python train.py --num_hidden_layers=14 --hidden_size=256 --num_attention_heads=8 --num_key_value_heads=1 --head_dim=32 --intermediate_size=1024 --vocab_size=2048 --hidden_act="squared_relu" --norm="rmsnorm" --norm_place="pre" --norm_eps=1e-05 --positions="rope" --rope_theta=1020.0 --rope_fraction=0.5 --qk_norm=true --attn_scale=0.279 --bias="none" --tie_word_embeddings=false --parallel_block=false --extras=["some layers without attention", "local attention windows", "gated attention", "short convolutions", "capped logits"] --init="normal" --init_std_qkv=0.0303 --init_std_o=0.0 --init_std_up=0.0303 --init_std_down=0.0 --optimizer="muon_variant" --learning_rate=0.0107 --lr_mult_qkv=0.5 --lr_mult_o=3.0 --lr_mult_up=0.901 --lr_mult_down=2.0 --beta1=0.95 --lr_head=0.00627 --warmup_steps=21 --schedule="wsd" --decay_fraction=0.804 --decay_shape="linear" --final_lr_fraction=0.0 --batch_tokens=[32768, 65536, 98304] --max_seq_len=1024 --doc_mask=true --train_tokens=246500000 --max_steps=4124 --dataset="wikipedia_en"
Each number is 50 + 12 x the weight over its row's rms, rounded and kept within 0 to 99. Layers, rows and columns count from 0. The size before them is the row's rms in percent of the matrix's.

# up: layer 9 MLP up, 1024x256, rms 0.0744, rows 290-342, columns 0-63
# down: layer 9 MLP down (transposed), 1024x256, rms 0.0825, rows 290-341, columns 0-63
up290 097:36 45 53 67 45 55 58 58 59 38 42 49 63 58 58 64 64 43 40 67 44 72 59 80 40 40 54 26 63 65 44 52 43 40 39 39 51 49 59 58 54 47 42 63 32 51 35 46 50 47 37 25 35 32 59 41 65 42 66 62 63 38 54 56
down290 099:43 20 51 40 30 54 56 57 48 56 51 48 58 27 39 60 45 63 43 39 36 62 29 78 69 56 33 62 42 49 49 59 57 46 53 35 36 51 39 33 44 60 59 57 40 61 34 48 69 46 63 45 16 47 69 56 71 52 44 47 37 53 31 58
up291 108:43 62 55 30 75 43 48 44 56 55 60 39 53 75 44 52 61 44 48 48 48 57 24 61 53 29 49 61 60 65 55 48 50 46 66 63 50 44 44 43 50 60 63 49 52 43 56 55 48 52 46 63 55 42 33 47 53 45 51 28 63 24 33 33
down291 110:49 51 64 59 49 39 40 48 53 63 48 41 60 53 43 65 70 45 50 48 59 62 42 60 28 79 41 41 63 54 60 30 53 81 71 41 49 59 45 64 68 53 40 69 56 34 44 41 75 60 48 51 46 52 42 41 28 21 50 36 55 26 47 52
up292 102:63 52 66 57 56 43 39 53 77 44 59 50 59 44 44 44 50 62 45 58 76 44 29 51 40 66 37 52 40 53 57 58 41 56 38 55 25 42 38 46 40 57 47 76 57 37 52 60 54 36 49 60 38 40 36 63 48 53 34 49 53 12 47 43
down292 101:51 51 41 51 57 54 61 54 45 49 71 60 55 77 35 58 38 51 47 49 53 76 43 62 43 58 41 61 49 43 71 61 62 64 50 52 44 52 74 34 17 60 66 51 57 58 47 62 39 37 39 48 54 45 61 35 50 54 42 75 49 73 46 54
up293 107:67 60 44 29 51 59 56 29 59 33 40 64 50 33 45 65 72 50 06 67 52 54 37 63 55 55 49 30 55 39 50 55 47 55 43 40 46 28 34 61 71 55 40 44 39 49 47 31 52 44 59 65 48 51 52 26 64 40 57 46 26 43 46 45
down293 105:68 73 54 44 37 37 34 46 55 43 37 51 48 59 69 62 30 56 33 39 56 51 52 51 36 62 52 23 27 66 44 48 56 48 45 53 75 40 38 35 52 68 52 53 51 50 70 67 43 71 34 50 45 58 29 37 38 56 66 41 59 57 57 51
up294 102:71 53 47 21 44 39 72 60 44 39 51 37 57 35 53 66 50 47 55 48 38 64 44 62 43 55 42 64 48 64 35 36 45 51 43 53 70 40 46 57 47 42 42 45 57 53 72 45 53 54 52 48 37 45 53 53 45 54 36 49 68 56 66 59
down294 099:61 47 67 53 67 84 53 49 47 41 35 68 46 51 32 59 37 50 37 45 53 46 72 60 42 65 65 40 39 67 57 41 29 58 42 45 36 52 41 51 35 42 72 29 39 38 48 39 52 44 35 37 59 65 56 24 50 58 59 43 29 41 49 38
up295 102:40 36 41 50 41 29 46 51 62 43 39 37 46 42 55 42 62 61 36 51 21 76 64 52 43 60 46 36 57 52 64 35 45 44 53 54 61 34 53 39 60 52 57 44 53 29 65 78 38 54 64 42 29 43 53 45 31 53 39 48 27 51 69 50
down295 102:59 52 42 39 40 27 57 44 42 51 62 45 43 36 43 47 38 35 56 51 55 46 47 63 52 48 43 45 52 63 66 45 79 59 52 38 46 56 43 45 48 79 34 56 59 19 50 63 50 53 52 29 36 67 61 40 40 48 44 35 49 61 55 30
up296 087:63 52 35 46 47 50 64 32 46 47 43 41 46 28 48 54 47 63 35 41 43 38 62 17 41 52 30 53 32 49 38 54 50 39 43 54 57 59 52 56 36 53 30 44 63 61 62 49 61 53 57 30 46 45 35 55 44 55 64 46 35 62 44 48
down296 087:58 39 35 51 61 48 57 49 56 27 47 27 73 43 46 63 52 54 27 37 64 62 44 34 58 43 54 39 32 60 64 68 37 68 47 52 55 54 36 64 37 50 61 59 34 57 49 61 67 48 56 47 46 62 45 68 40 69 36 58 50 50 38 62
up297 097:64 45 52 60 55 30 32 55 33 21 60 50 76 30 48 34 38 74 55 68 44 55 48 45 65 50 30 43 31 60 33 43 66 41 37 51 75 50 48 54 51 45 37 45 48 54 32 56 43 53 50 59 67 40 62 36 69 61 50 46 42 32 54 46
down297 096:47 42 48 52 41 58 40 20 63 41 51 33 41 44 57 58 63 37 73 45 40 69 63 50 62 47 51 42 63 48 25 36 48 26 53 58 54 37 38 31 44 90 43 37 51 54 65 69 52 56 45 64 35 57 35 60 50 46 21 64 46 25 59 60
up298 094:62 57 56 62 49 42 66 50 41 38 42 60 34 80 62 40 68 42 47 64 55 43 72 52 57 43 57 52 58 34 56 64 41 31 53 38 60 23 58 50 33 74 47 46 53 43 81 47 79 49 65 24 71 57 67 30 51 59 42 59 32 59 57 55
down298 094:43 43 47 48 51 48 54 32 37 64 69 59 46 56 65 57 53 53 36 41 62 37 56 39 57 62 57 58 63 42 72 69 49 56 56 41 46 17 24 71 37 59 53 51 37 56 49 48 66 55 53 40 54 41 48 40 56 52 62 39 47 43 60 36
up299 088:65 43 59 37 56 41 66 54 47 47 75 48 38 82 52 63 53 58 49 44 47 54 48 38 44 61 44 32 42 15 64 64 61 39 60 42 54 42 47 57 43 54 32 50 61 23 41 54 68 50 50 54 37 26 44 28 45 56 42 35 31 45 32 56
down299 092:58 61 38 71 50 58 58 51 66 58 38 41 55 65 54 47 50 42 45 41 55 48 63 35 44 48 43 08 42 17 31 55 53 45 47 60 54 51 54 50 40 40 56 61 37 49 44 43 66 47 72 47 53 31 61 49 52 56 29 23 54 82 66 42
up300 101:28 39 62 37 51 50 59 29 66 56 50 58 49 70 41 64 41 51 53 48 62 44 49 42 23 56 63 46 77 57 22 54 45 48 45 53 44 46 75 48 68 42 50 42 63 39 62 59 41 46 43 61 60 67 34 55 62 39 40 63 49 35 56 47
down300 096:41 31 60 75 63 40 44 62 53 47 49 54 49 51 42 51 35 47 65 49 62 70 51 64 49 43 66 39 56 53 48 79 42 46 39 40 45 50 51 37 50 74 60 55 52 52 58 78 42 72 55 49 37 41 75 42 32 62 73 51 75 49 61 59
up301 094:57 36 59 53 40 45 55 72 42 60 65 56 50 52 46 73 52 57 45 27 74 74 44 50 43 41 54 51 29 60 73 40 63 33 58 43 59 33 38 58 38 67 68 49 46 54 35 74 52 49 43 50 36 57 39 63 54 41 41 52 56 25 47 50
down301 096:29 43 56 62 52 65 22 50 71 62 41 61 56 37 45 62 39 45 43 52 63 50 64 40 42 41 41 60 37 66 52 30 54 47 34 24 33 54 50 54 74 42 45 42 62 46 49 73 63 63 52 41 41 41 36 41 54 71 66 47 40 35 38 50
up302 106:40 57 48 56 67 55 46 55 44 45 39 31 50 59 49 49 63 51 48 51 68 63 66 49 57 39 68 42 58 58 56 27 59 20 63 69 63 41 52 38 52 72 31 55 52 49 47 32 54 40 61 46 51 56 50 49 46 36 63 49 40 48 65 60
down302 102:64 58 68 60 59 59 31 64 45 55 55 56 47 49 54 45 44 53 42 61 21 50 56 38 72 52 48 26 66 54 57 33 72 60 53 65 44 52 51 39 43 61 53 23 36 72 51 69 56 40 69 39 55 26 41 62 33 57 39 44 54 52 43 32
up303 106:35 63 50 58 42 41 28 50 24 39 55 68 56 39 42 51 40 64 40 52 60 47 43 45 59 51 39 37 57 59 44 48 37 48 33 38 48 28 54 56 36 51 64 40 42 62 49 51 49 28 47 64 64 54 44 68 53 51 39 34 31 45 32 74
down303 096:28 46 53 33 53 37 55 54 68 59 48 46 70 59 48 51 36 47 56 44 52 50 62 51 49 41 45 18 32 33 42 52 40 43 36 64 53 41 84 52 40 69 65 60 54 58 56 56 58 50 55 51 62 59 62 48 58 52 62 44 42 54 47 50
up304 096:51 43 47 61 71 51 27 40 46 49 49 20 39 40 65 66 62 45 38 51 51 52 51 66 58 33 36 45 49 37 64 63 38 36 60 33 43 55 49 67 58 35 50 40 52 65 64 51 42 58 40 53 66 49 70 37 56 50 69 58 48 34 22 62
down304 096:63 51 41 67 58 45 69 39 45 42 56 58 35 64 25 37 58 53 47 51 57 67 67 56 34 56 52 47 49 47 52 49 75 45 47 51 36 32 59 58 27 73 61 33 39 38 52 37 54 60 39 54 38 72 37 52 21 50 37 42 52 45 62 61
up305 099:62 62 53 56 43 46 62 53 46 66 44 59 79 51 90 61 38 45 68 53 65 65 57 52 52 63 58 47 45 52 56 63 52 46 55 64 53 49 63 63 49 64 50 64 59 77 48 57 15 51 59 52 34 51 53 50 55 64 34 47 29 37 45 61
down305 093:41 56 47 64 64 62 67 48 45 35 65 48 48 42 42 42 26 68 71 59 58 38 56 60 53 34 57 44 55 64 55 41 50 72 48 58 25 50 37 28 43 34 33 40 64 67 50 25 72 50 60 59 57 47 57 49 50 61 36 37 50 54 37 59
up306 100:45 57 53 59 31 53 23 48 58 52 59 43 68 34 60 40 36 42 48 40 64 57 63 52 35 43 57 38 74 50 36 48 57 54 60 49 51 47 68 45 60 42 40 67 41 59 41 55 29 36 40 43 69 74 39 66 46 37 52 58 46 39 30 56
down306 099:42 30 47 49 25 56 65 61 51 57 33 61 45 33 37 34 52 51 38 56 38 51 46 39 33 32 39 24 42 44 66 56 48 31 43 32 35 59 56 55 47 80 50 65 35 50 71 35 65 36 63 53 61 46 31 44 59 43 36 51 51 43 35 57
up307 106:43 40 54 68 40 59 30 52 44 26 47 38 70 43 62 76 18 49 44 28 68 63 54 39 51 59 27 37 44 39 50 38 47 28 35 36 53 55 60 40 55 52 50 51 67 36 45 78 42 63 41 44 38 49 42 42 33 72 45 52 39 56 47 30
down307 102:57 54 54 59 70 53 52 34 77 25 54 43 33 56 49 67 26 33 47 28 59 51 48 55 74 22 39 54 49 49 69 50 65 55 43 32 52 36 42 32 58 51 53 45 50 39 59 42 35 58 44 64 38 46 31 51 37 76 45 53 52 49 56 39
up308 102:66 54 60 58 53 58 42 71 77 50 56 63 43 49 55 52 56 83 47 46 45 59 38 48 49 36 68 54 50 48 54 60 48 59 51 44 30 36 60 26 63 50 48 38 62 45 54 43 51 62 33 71 49 66 61 44 45 47 48 53 48 51 62 61
down308 102:43 50 48 66 63 59 39 26 33 41 44 54 45 44 59 42 54 21 62 51 58 25 60 53 35 57 35 37 52 33 36 51 65 48 64 68 63 65 63 66 68 50 61 46 64 52 45 40 72 51 62 57 38 65 59 39 24 36 67 56 59 46 62 47
up309 103:59 62 52 58 52 54 29 41 46 51 50 60 27 57 32 59 38 56 54 64 38 55 38 33 55 41 42 68 42 54 36 51 54 46 46 45 40 35 54 36 72 65 59 47 45 22 51 33 56 44 35 36 92 47 81 35 43 46 62 40 74 55 38 48
down309 103:22 55 58 28 76 47 38 57 46 22 58 52 45 71 37 74 43 49 40 48 58 50 47 43 50 43 54 53 41 50 49 65 34 43 50 32 55 61 67 40 54 20 24 54 58 37 60 72 54 67 39 52 53 74 39 60 71 34 42 49 43 53 48 36
up310 096:54 58 55 64 40 38 40 40 32 62 75 34 63 55 49 50 38 46 65 38 46 42 58 50 41 47 42 21 53 52 49 46 53 50 34 38 68 52 50 38 51 45 53 67 53 48 51 58 60 33 52 44 61 66 60 41 51 37 56 37 45 42 38 36
down310 099:42 58 25 66 62 46 50 46 57 62 53 55 57 31 73 50 30 29 48 61 52 39 67 30 46 43 72 43 62 59 45 42 37 55 53 52 31 36 50 66 66 52 49 68 58 54 44 69 25 39 45 52 55 60 77 37 52 53 56 34 36 60 45 54
up311 118:63 59 50 76 40 60 37 61 48 58 39 47 31 46 55 60 51 30 37 57 59 68 43 62 60 48 66 50 45 38 68 48 49 42 59 20 34 52 43 43 46 63 62 57 76 34 34 50 50 47 52 31 45 60 47 64 50 45 67 41 40 44 42 62
down311 107:26 45 55 55 53 60 54 64 40 41 52 71 30 66 54 72 58 68 36 64 56 31 68 32 58 24 58 54 35 47 66 59 34 48 42 52 46 39 54 65 52 29 30 45 56 54 63 71 31 51 50 41 62 53 72 55 50 52 75 43 59 69 57 49
up312 088:38 60 43 42 47 33 52 58 82 49 34 64 62 55 56 53 37 59 46 54 37 59 47 39 43 60 32 66 54 55 63 83 75 30 57 47 32 47 59 39 72 40 37 78 34 73 33 34 44 35 41 46 52 51 23 54 65 52 47 50 55 45 37 74
down312 092:42 39 57 43 34 73 70 56 40 46 47 56 40 48 41 51 66 52 70 19 48 44 45 69 48 48 65 54 44 44 44 60 42 66 43 57 57 75 35 42 53 51 47 63 52 48 35 55 69 53 67 71 72 34 73 48 56 47 47 57 61 39 40 63
up313 086:62 19 55 57 51 49 55 53 20 27 30 67 48 48 64 44 45 37 58 25 45 47 47 59 53 59 60 52 51 41 33 62 60 33 34 43 50 47 52 38 68 73 36 49 28 37 67 46 61 48 64 44 69 41 48 20 41 57 74 65 36 51 45 35
down313 094:49 25 36 70 37 55 40 78 43 43 55 66 44 37 40 53 39 57 38 35 55 48 41 75 51 52 46 67 48 24 60 67 57 64 54 45 46 37 32 33 67 45 36 35 40 38 56 57 81 42 64 44 29 53 43 30 48 46 32 59 45 42 59 41
up314 097:62 59 46 45 62 40 44 49 52 50 52 52 46 61 62 43 38 61 22 73 59 37 52 56 37 53 65 46 37 19 51 51 65 67 30 54 49 46 55 51 41 67 27 36 43 50 54 36 41 47 54 56 38 58 52 66 33 41 39 61 68 40 50 64
down314 099:14 55 38 54 43 59 92 41 35 68 61 53 37 65 56 52 49 52 52 70 43 40 47 51 56 35 56 54 44 49 38 51 51 43 50 42 52 67 51 61 71 54 32 53 49 36 40 35 52 33 59 29 41 59 46 54 43 44 55 58 30 38 40 57
up315 102:35 54 45 51 48 47 64 53 80 26 62 54 56 31 36 56 72 61 50 62 74 52 46 71 45 54 43 46 57 40 59 38 32 62 41 57 71 47 68 43 49 50 56 41 65 28 58 41 67 51 51 41 37 46 50 69 58 37 63 54 57 38 42 61
down315 105:50 56 55 54 58 34 54 42 35 46 44 49 44 45 47 69 50 55 53 61 47 60 31 41 34 69 50 50 32 38 33 47 49 48 52 45 51 57 62 57 49 74 71 51 46 65 44 60 59 73 62 49 49 43 48 51 45 48 37 40 49 31 55 33
up316 104:51 46 58 64 21 48 60 24 58 63 38 48 60 57 60 80 76 39 43 47 35 49 46 46 39 39 53 50 42 53 72 65 60 67 56 68 57 48 69 59 48 71 40 56 67 50 62 46 63 46 40 37 36 41 48 39 50 60 62 53 52 62 45 55
down316 102:45 55 64 42 49 56 37 60 52 56 33 46 47 52 34 58 51 47 47 57 69 57 53 42 49 59 28 45 43 28 50 49 47 64 43 54 39 47 53 59 62 32 66 47 49 40 53 54 40 27 40 61 50 54 59 33 39 66 35 26 31 38 35 45
up317 092:69 54 27 77 40 56 42 55 38 71 51 56 51 31 42 66 50 54 51 48 37 52 53 41 47 45 58 52 58 73 54 61 39 58 35 53 51 35 40 44 36 56 53 57 57 57 38 49 59 48 54 39 48 35 41 43 33 55 46 44 41 36 35 63
down317 096:61 49 55 35 37 39 28 45 52 47 54 66 47 36 47 71 60 53 38 31 53 49 33 46 43 29 53 56 39 29 60 47 42 72 33 45 54 48 49 46 45 53 51 66 47 61 47 50 33 51 38 40 57 51 47 59 57 78 55 61 52 43 58 54
up318 098:50 41 52 63 38 48 32 54 53 60 46 34 49 40 44 52 45 58 24 55 48 62 46 51 40 41 68 51 57 43 76 30 47 36 75 54 56 58 46 47 51 51 49 47 22 29 45 33 48 36 46 47 64 43 54 58 23 27 57 62 30 52 55 56
down318 094:44 58 42 66 56 75 38 34 36 51 48 49 56 44 59 57 68 42 46 47 28 63 49 47 60 50 61 60 72 42 44 64 45 48 53 64 53 43 66 48 59 70 81 45 59 52 47 54 51 50 47 47 16 60 31 69 40 48 31 62 45 50 64 61
up319 093:55 62 53 23 41 47 54 50 52 50 58 39 53 67 60 34 72 41 33 52 41 74 45 40 48 55 40 58 42 71 32 56 51 48 43 46 49 53 39 35 39 41 51 50 60 51 47 55 28 55 50 70 41 42 42 45 26 63 48 37 51 41 48 35
down319 095:41 30 45 17 42 70 41 31 43 52 76 47 57 46 55 44 68 37 64 52 52 66 56 37 69 39 45 49 46 52 41 66 53 42 47 34 57 68 61 28 47 34 45 56 54 88 35 50 58 66 45 55 65 50 51 57 65 48 44 29 51 42 49 72
up320 088:48 20 52 45 46 73 30 42 71 31 36 63 40 45 53 35 58 52 58 71 45 63 62 56 47 67 45 19 58 42 62 62 39 56 40 40 38 53 54 29 24 36 43 57 46 45 54 44 48 37 37 56 42 49 35 70 60 33 47 46 55 71 48 41
down320 093:42 25 56 28 30 60 61 53 52 58 47 49 49 64 57 46 52 68 34 66 49 24 42 65 58 47 34 17 48 55 43 47 29 67 54 55 34 65 66 63 48 50 51 61 40 60 48 50 45 47 55 46 58 51 50 63 57 38 45 50 49 70 45 33
up321 094:45 46 57 50 29 41 55 38 62 29 51 59 44 37 42 58 46 45 60 29 50 51 39 53 42 34 35 55 60 46 56 60 43 51 27 71 46 65 42 53 44 43 47 47 56 48 59 35 52 71 32 81 44 36 52 46 51 16 29 52 50 26 43 54
down321 097:26 53 35 34 43 55 48 63 45 48 48 42 57 46 54 31 47 57 65 62 60 55 54 60 38 46 53 35 44 46 55 58 37 69 55 34 52 46 67 60 51 64 60 61 30 44 18 52 54 27 59 45 53 32 44 58 53 60 56 54 51 60 54 45
up322 099:58 72 56 66 54 42 76 51 47 67 52 49 50 51 46 62 29 35 32 70 57 48 31 54 30 63 53 46 57 71 47 49 53 43 47 44 46 51 55 39 48 46 56 50 43 75 59 33 55 48 29 43 66 62 25 40 60 47 47 62 50 15 47 50
down322 101:53 48 43 59 60 60 46 64 55 51 32 80 36 39 47 28 58 52 58 59 72 50 41 39 49 64 67 19 27 72 58 39 71 64 37 52 44 60 28 57 54 31 49 31 42 53 63 43 35 48 44 31 22 56 57 55 48 72 77 48 36 46 66 43
up323 103:51 40 38 38 58 46 43 49 61 48 43 53 54 48 44 40 59 42 69 52 50 29 30 41 51 56 37 56 52 31 60 20 18 34 44 49 46 50 52 33 52 29 61 54 62 58 40 46 31 71 49 53 63 35 26 43 59 44 59 57 45 26 31 29
down323 100:48 50 48 53 53 53 49 48 59 47 62 44 46 46 56 67 38 49 45 51 51 45 52 60 46 54 69 44 33 71 43 55 75 60 56 58 76 55 45 84 38 57 58 52 31 41 56 56 54 47 54 35 46 68 59 51 45 51 54 57 40 61 48 59
up324 100:47 75 37 38 45 45 35 58 29 17 59 65 35 44 42 46 50 61 51 65 70 27 67 31 42 60 47 70 58 50 47 57 51 37 39 48 59 65 57 56 51 36 57 46 46 51 41 30 51 59 61 49 42 46 35 61 56 54 53 44 37 61 46 44
down324 095:52 50 44 50 38 55 40 67 59 57 42 43 59 65 47 43 56 56 29 43 48 45 50 52 64 44 58 55 64 54 39 48 47 51 52 47 38 57 29 64 46 67 34 59 64 61 61 40 51 69 48 59 44 49 34 43 52 52 67 60 84 51 53 74
up325 094:63 31 56 32 56 48 47 45 46 36 29 57 49 36 64 42 53 38 67 32 48 37 59 49 54 54 67 59 50 33 34 37 55 41 55 49 44 55 56 65 52 58 62 50 75 59 53 61 61 72 52 64 38 43 61 55 43 36 35 31 32 47 76 38
down325 097:51 40 51 63 48 49 45 40 55 52 66 55 58 35 38 45 21 51 47 43 50 48 49 61 73 22 58 66 50 40 49 61 41 43 56 51 43 59 54 31 41 43 71 45 50 38 45 46 52 50 57 45 39 59 48 68 70 38 47 60 57 35 55 44
up326 099:58 47 26 52 41 38 63 44 36 68 49 52 39 61 34 68 42 39 45 49 63 35 50 50 55 33 43 30 48 44 72 51 46 36 73 60 39 53 67 43 59 67 55 47 28 38 44 45 44 63 29 36 45 78 49 53 35 45 50 43 58 48 39 41
down326 098:61 46 54 39 49 51 28 65 44 39 46 45 34 50 54 42 49 21 40 59 46 54 28 60 23 40 41 53 48 63 32 25 34 48 54 61 57 53 43 68 56 54 51 54 45 46 44 33 57 33 52 54 48 56 53 52 59 72 56 36 42 47 69 62
up327 104:56 66 67 39 50 67 33 37 42 46 46 33 37 56 48 57 47 44 65 16 50 61 46 46 48 49 48 58 58 45 49 40 63 47 56 39 46 35 48 40 38 32 45 47 45 33 62 52 54 56 48 53 60 30 47 38 46 47 42 19 50 59 37 52
down327 105:59 46 49 10 60 45 54 36 49 39 38 50 68 43 60 51 46 47 60 59 34 64 54 53 33 37 45 39 53 45 47 46 32 53 49 45 32 45 54 52 58 48 35 42 59 31 73 36 38 41 58 55 54 47 53 56 48 61 32 37 30 50 79 28
up328 106:46 58 41 47 48 60 30 44 45 53 55 68 67 43 41 63 46 72 54 44 48 57 68 33 37 53 68 53 64 55 29 41 59 41 54 60 49 54 60 64 35 60 42 44 53 51 51 63 49 73 53 57 58 67 48 66 74 47 39 43 37 53 56 60
down328 105:58 64 46 43 59 57 42 41 50 62 34 31 60 40 45 53 50 51 59 64 54 43 42 69 55 34 38 76 55 52 40 63 40 76 66 31 37 53 49 65 60 69 54 53 60 30 75 55 58 37 44 55 41 34 50 41 65 34 52 47 44 62 39 73
up329 106:22 62 46 59 67 49 55 39 54 50 58 43 41 44 57 59 49 62 65 47 45 61 52 38 32 47 30 75 49 58 54 62 63 41 49 31 47 55 30 31 57 37 65 64 50 58 40 59 47 43 32 87 40 37 60 52 56 44 62 52 30 46 55 66
down329 106:49 43 38 32 28 39 52 51 56 56 78 42 42 46 41 74 42 48 53 44 61 45 36 60 49 55 38 50 56 41 37 55 37 53 39 60 59 61 44 56 56 58 62 64 47 51 57 44 54 59 42 51 53 55 44 54 25 55 27 53 52 22 59 35
up330 102:61 45 61 46 46 42 42 67 46 75 53 66 29 45 51 36 41 46 71 39 39 42 47 33 65 47 49 48 36 52 44 57 40 45 47 59 30 43 34 52 59 32 74 57 62 59 60 61 54 49 42 41 51 36 50 56 52 52 52 39 52 75 39 49
down330 101:49 29 48 21 54 44 43 61 42 41 47 59 53 47 55 79 49 33 46 47 50 61 27 48 48 48 42 42 45 53 47 61 68 60 32 59 55 57 39 40 54 59 35 52 63 35 47 75 38 82 57 44 44 48 46 37 28 46 46 34 55 31 39 62
up331 099:62 68 50 67 65 63 66 33 40 34 67 55 29 35 34 45 43 54 57 46 53 43 30 55 50 55 49 51 62 34 54 41 63 64 46 49 61 64 24 32 61 50 58 69 29 75 51 44 49 22 29 68 52 41 50 53 62 47 50 49 52 76 63 60
down331 100:29 54 57 44 53 60 51 35 68 38 47 58 66 61 51 56 71 63 62 70 45 44 66 60 71 63 50 34 56 53 61 44 55 15 47 41 61 33 41 61 33 53 59 46 47 58 51 39 70 52 37 65 69 58 38 74 33 51 43 52 58 62 37 53
up332 090:42 50 47 46 46 57 15 37 66 52 40 34 45 62 47 54 52 56 52 50 60 63 60 54 25 55 47 41 41 56 62 38 56 36 46 62 56 46 40 53 63 29 44 48 34 45 46 50 70 50 49 67 44 52 45 65 46 58 49 49 26 55 24 52
down332 096:38 52 67 41 49 75 58 42 57 47 57 23 64 40 60 57 63 38 46 74 50 53 57 65 42 66 40 59 35 56 62 55 27 53 52 46 43 52 45 67 62 48 57 30 27 67 45 47 44 72 44 62 35 52 49 56 55 45 62 62 36 42 24 49
up333 094:45 80 48 70 54 42 43 50 45 50 32 32 63 50 47 37 34 33 28 58 40 39 65 41 66 44 35 49 52 47 43 62 61 41 37 50 55 84 36 45 35 38 57 44 56 69 43 43 62 32 58 49 35 45 42 67 26 57 70 49 57 51 34 46
down333 098:48 57 41 21 75 63 58 55 42 39 59 45 56 39 52 51 64 50 35 55 34 32 72 47 69 67 58 66 50 45 53 55 45 58 33 51 40 40 63 40 63 73 48 62 68 49 61 21 56 45 47 62 45 53 57 41 46 48 62 60 68 74 69 63
up334 090:49 41 33 50 57 50 41 39 67 41 40 41 44 72 63 55 60 40 50 50 40 53 45 53 41 56 56 34 54 49 65 40 61 17 56 58 33 65 67 41 58 50 42 47 52 35 42 70 49 64 61 48 27 50 49 90 47 39 62 52 48 45 46 49
down334 092:50 56 46 46 33 74 56 57 46 63 59 52 35 81 59 36 40 81 34 59 35 32 42 63 58 53 49 27 53 53 47 64 61 56 51 64 66 61 67 52 48 54 54 35 57 34 52 52 37 59 50 59 56 66 47 55 53 51 52 55 58 39 48 55
up335 099:29 59 55 40 68 27 65 65 65 48 41 36 70 58 55 50 63 44 34 45 50 73 64 51 54 69 30 63 61 36 69 23 47 43 52 64 61 53 60 41 65 53 63 47 44 43 48 54 61 56 48 58 48 75 66 66 48 69 69 73 67 55 51 52
down335 097:44 53 61 25 60 42 67 46 47 39 54 52 47 49 42 53 55 47 15 46 43 46 46 41 71 53 39 44 48 65 61 48 34 51 42 31 58 59 38 38 50 52 48 50 42 49 54 41 77 44 56 42 59 69 53 45 50 47 58 59 50 48 38 60
up336 087:55 51 48 68 45 42 53 32 58 62 43 52 45 56 35 57 52 30 63 46 23 56 46 51 61 56 52 60 54 54 55 56 61 75 56 47 34 32 66 68 40 58 43 52 19 61 60 63 55 51 46 36 45 49 45 75 56 59 49 41 20 70 51 33
down336 089:38 58 62 53 65 71 51 57 38 56 49 53 40 54 65 53 62 42 56 60 72 67 39 37 62 57 46 35 51 47 51 60 38 55 73 40 38 59 47 54 60 62 54 47 74 58 36 48 50 53 46 43 39 53 45 50 38 36 45 61 77 43 51 59
up337 106:44 50 49 32 66 53 57 51 42 64 48 78 63 44 43 51 70 65 64 51 38 48 62 72 49 44 65 62 55 58 50 42 51 40 64 75 43 59 69 47 43 58 45 76 63 62 62 52 48 49 32 67 45 39 43 68 40 49 45 51 53 51 42 61
down337 107:67 62 33 40 44 37 30 49 46 71 32 41 54 57 72 43 36 39 70 66 58 57 68 68 66 57 58 47 62 50 64 43 67 39 45 43 40 30 64 56 53 69 41 75 61 55 69 46 43 39 70 55 28 62 62 62 49 43 67 34 41 72 59 33
up338 093:49 41 52 33 52 40 52 45 48 32 65 52 57 23 60 60 40 64 50 55 41 53 59 40 71 56 47 40 57 47 62 67 68 57 57 79 26 50 50 35 57 43 43 38 57 51 50 42 46 45 41 54 64 57 54 49 42 40 64 52 46 49 34 49
down338 091:62 55 61 52 55 67 58 68 41 58 49 46 51 55 39 54 32 41 37 22 68 59 66 39 58 40 63 37 29 48 54 66 50 76 46 56 69 52 55 51 56 49 50 45 34 42 56 60 50 29 38 41 48 43 39 45 60 70 54 36 55 37 51 73
up339 106:53 48 51 82 58 36 40 59 55 50 61 44 61 63 40 57 59 58 28 56 71 43 46 36 38 39 34 49 46 42 56 45 76 22 41 59 38 62 50 63 42 52 33 40 50 51 47 47 46 57 41 57 52 50 46 60 60 44 43 67 47 32 40 53
down339 103:34 55 71 67 47 68 26 43 55 45 47 45 38 45 58 27 25 21 73 77 51 31 61 69 47 51 53 42 47 33 37 44 50 65 53 55 71 77 68 61 50 37 44 60 62 45 60 48 26 60 50 45 45 40 62 69 43 66 48 45 50 67 38 42
up340 102:52 49 49 59 21 57 66 62 38 50 34 45 50 49 55 42 54 54 38 48 57 67 48 53 42 51 51 56 48 50 33 53 71 55 39 68 42 63 44 31 56 53 23 68 32 47 36 39 48 49 39 51 50 33 39 55 40 61 58 76 50 42 45 47
down340 101:58 63 39 39 41 71 43 52 43 57 55 35 41 38 71 45 69 59 48 38 41 41 47 53 53 11 53 46 46 44 46 54 63 47 40 38 65 40 59 47 73 43 64 52 41 56 56 43 59 46 64 59 35 35 47 39 36 38 34 39 69 37 48 57
up341 094:50 50 57 65 49 61 72 40 48 39 46 56 50 53 40 55 15 30 65 36 36 34 41 55 52 57 68 49 37 52 51 54 40 37 32 62 51 39 66 62 35 41 62 48 56 50 47 22 45 41 43 66 51 67 59 64 48 36 49 64 27 63 55 30
down341 094:41 59 49 52 67 71 74 43 52 51 37 45 50 68 52 69 50 51 49 45 45 48 69 58 38 57 51 55 43 39 18 56 47 69 51 11 56 52 58 40 59 62 72 54 59 77 50 56 49 55 34 30 46 46 53 44 55 28 55 44 62 51 55 47
up342 099:37 26 31 47 50 60 50 67 49 48 44 45 42 46 47 69 61 36 36 61 58 56 54 50 49 56 47 47 46 66 63 54 44 40 53 39 50 59 46 47 56 41 67 52 37 34 69 60 72 37 51 39 56 65 45 80 38 42 68 39 41 43 62 47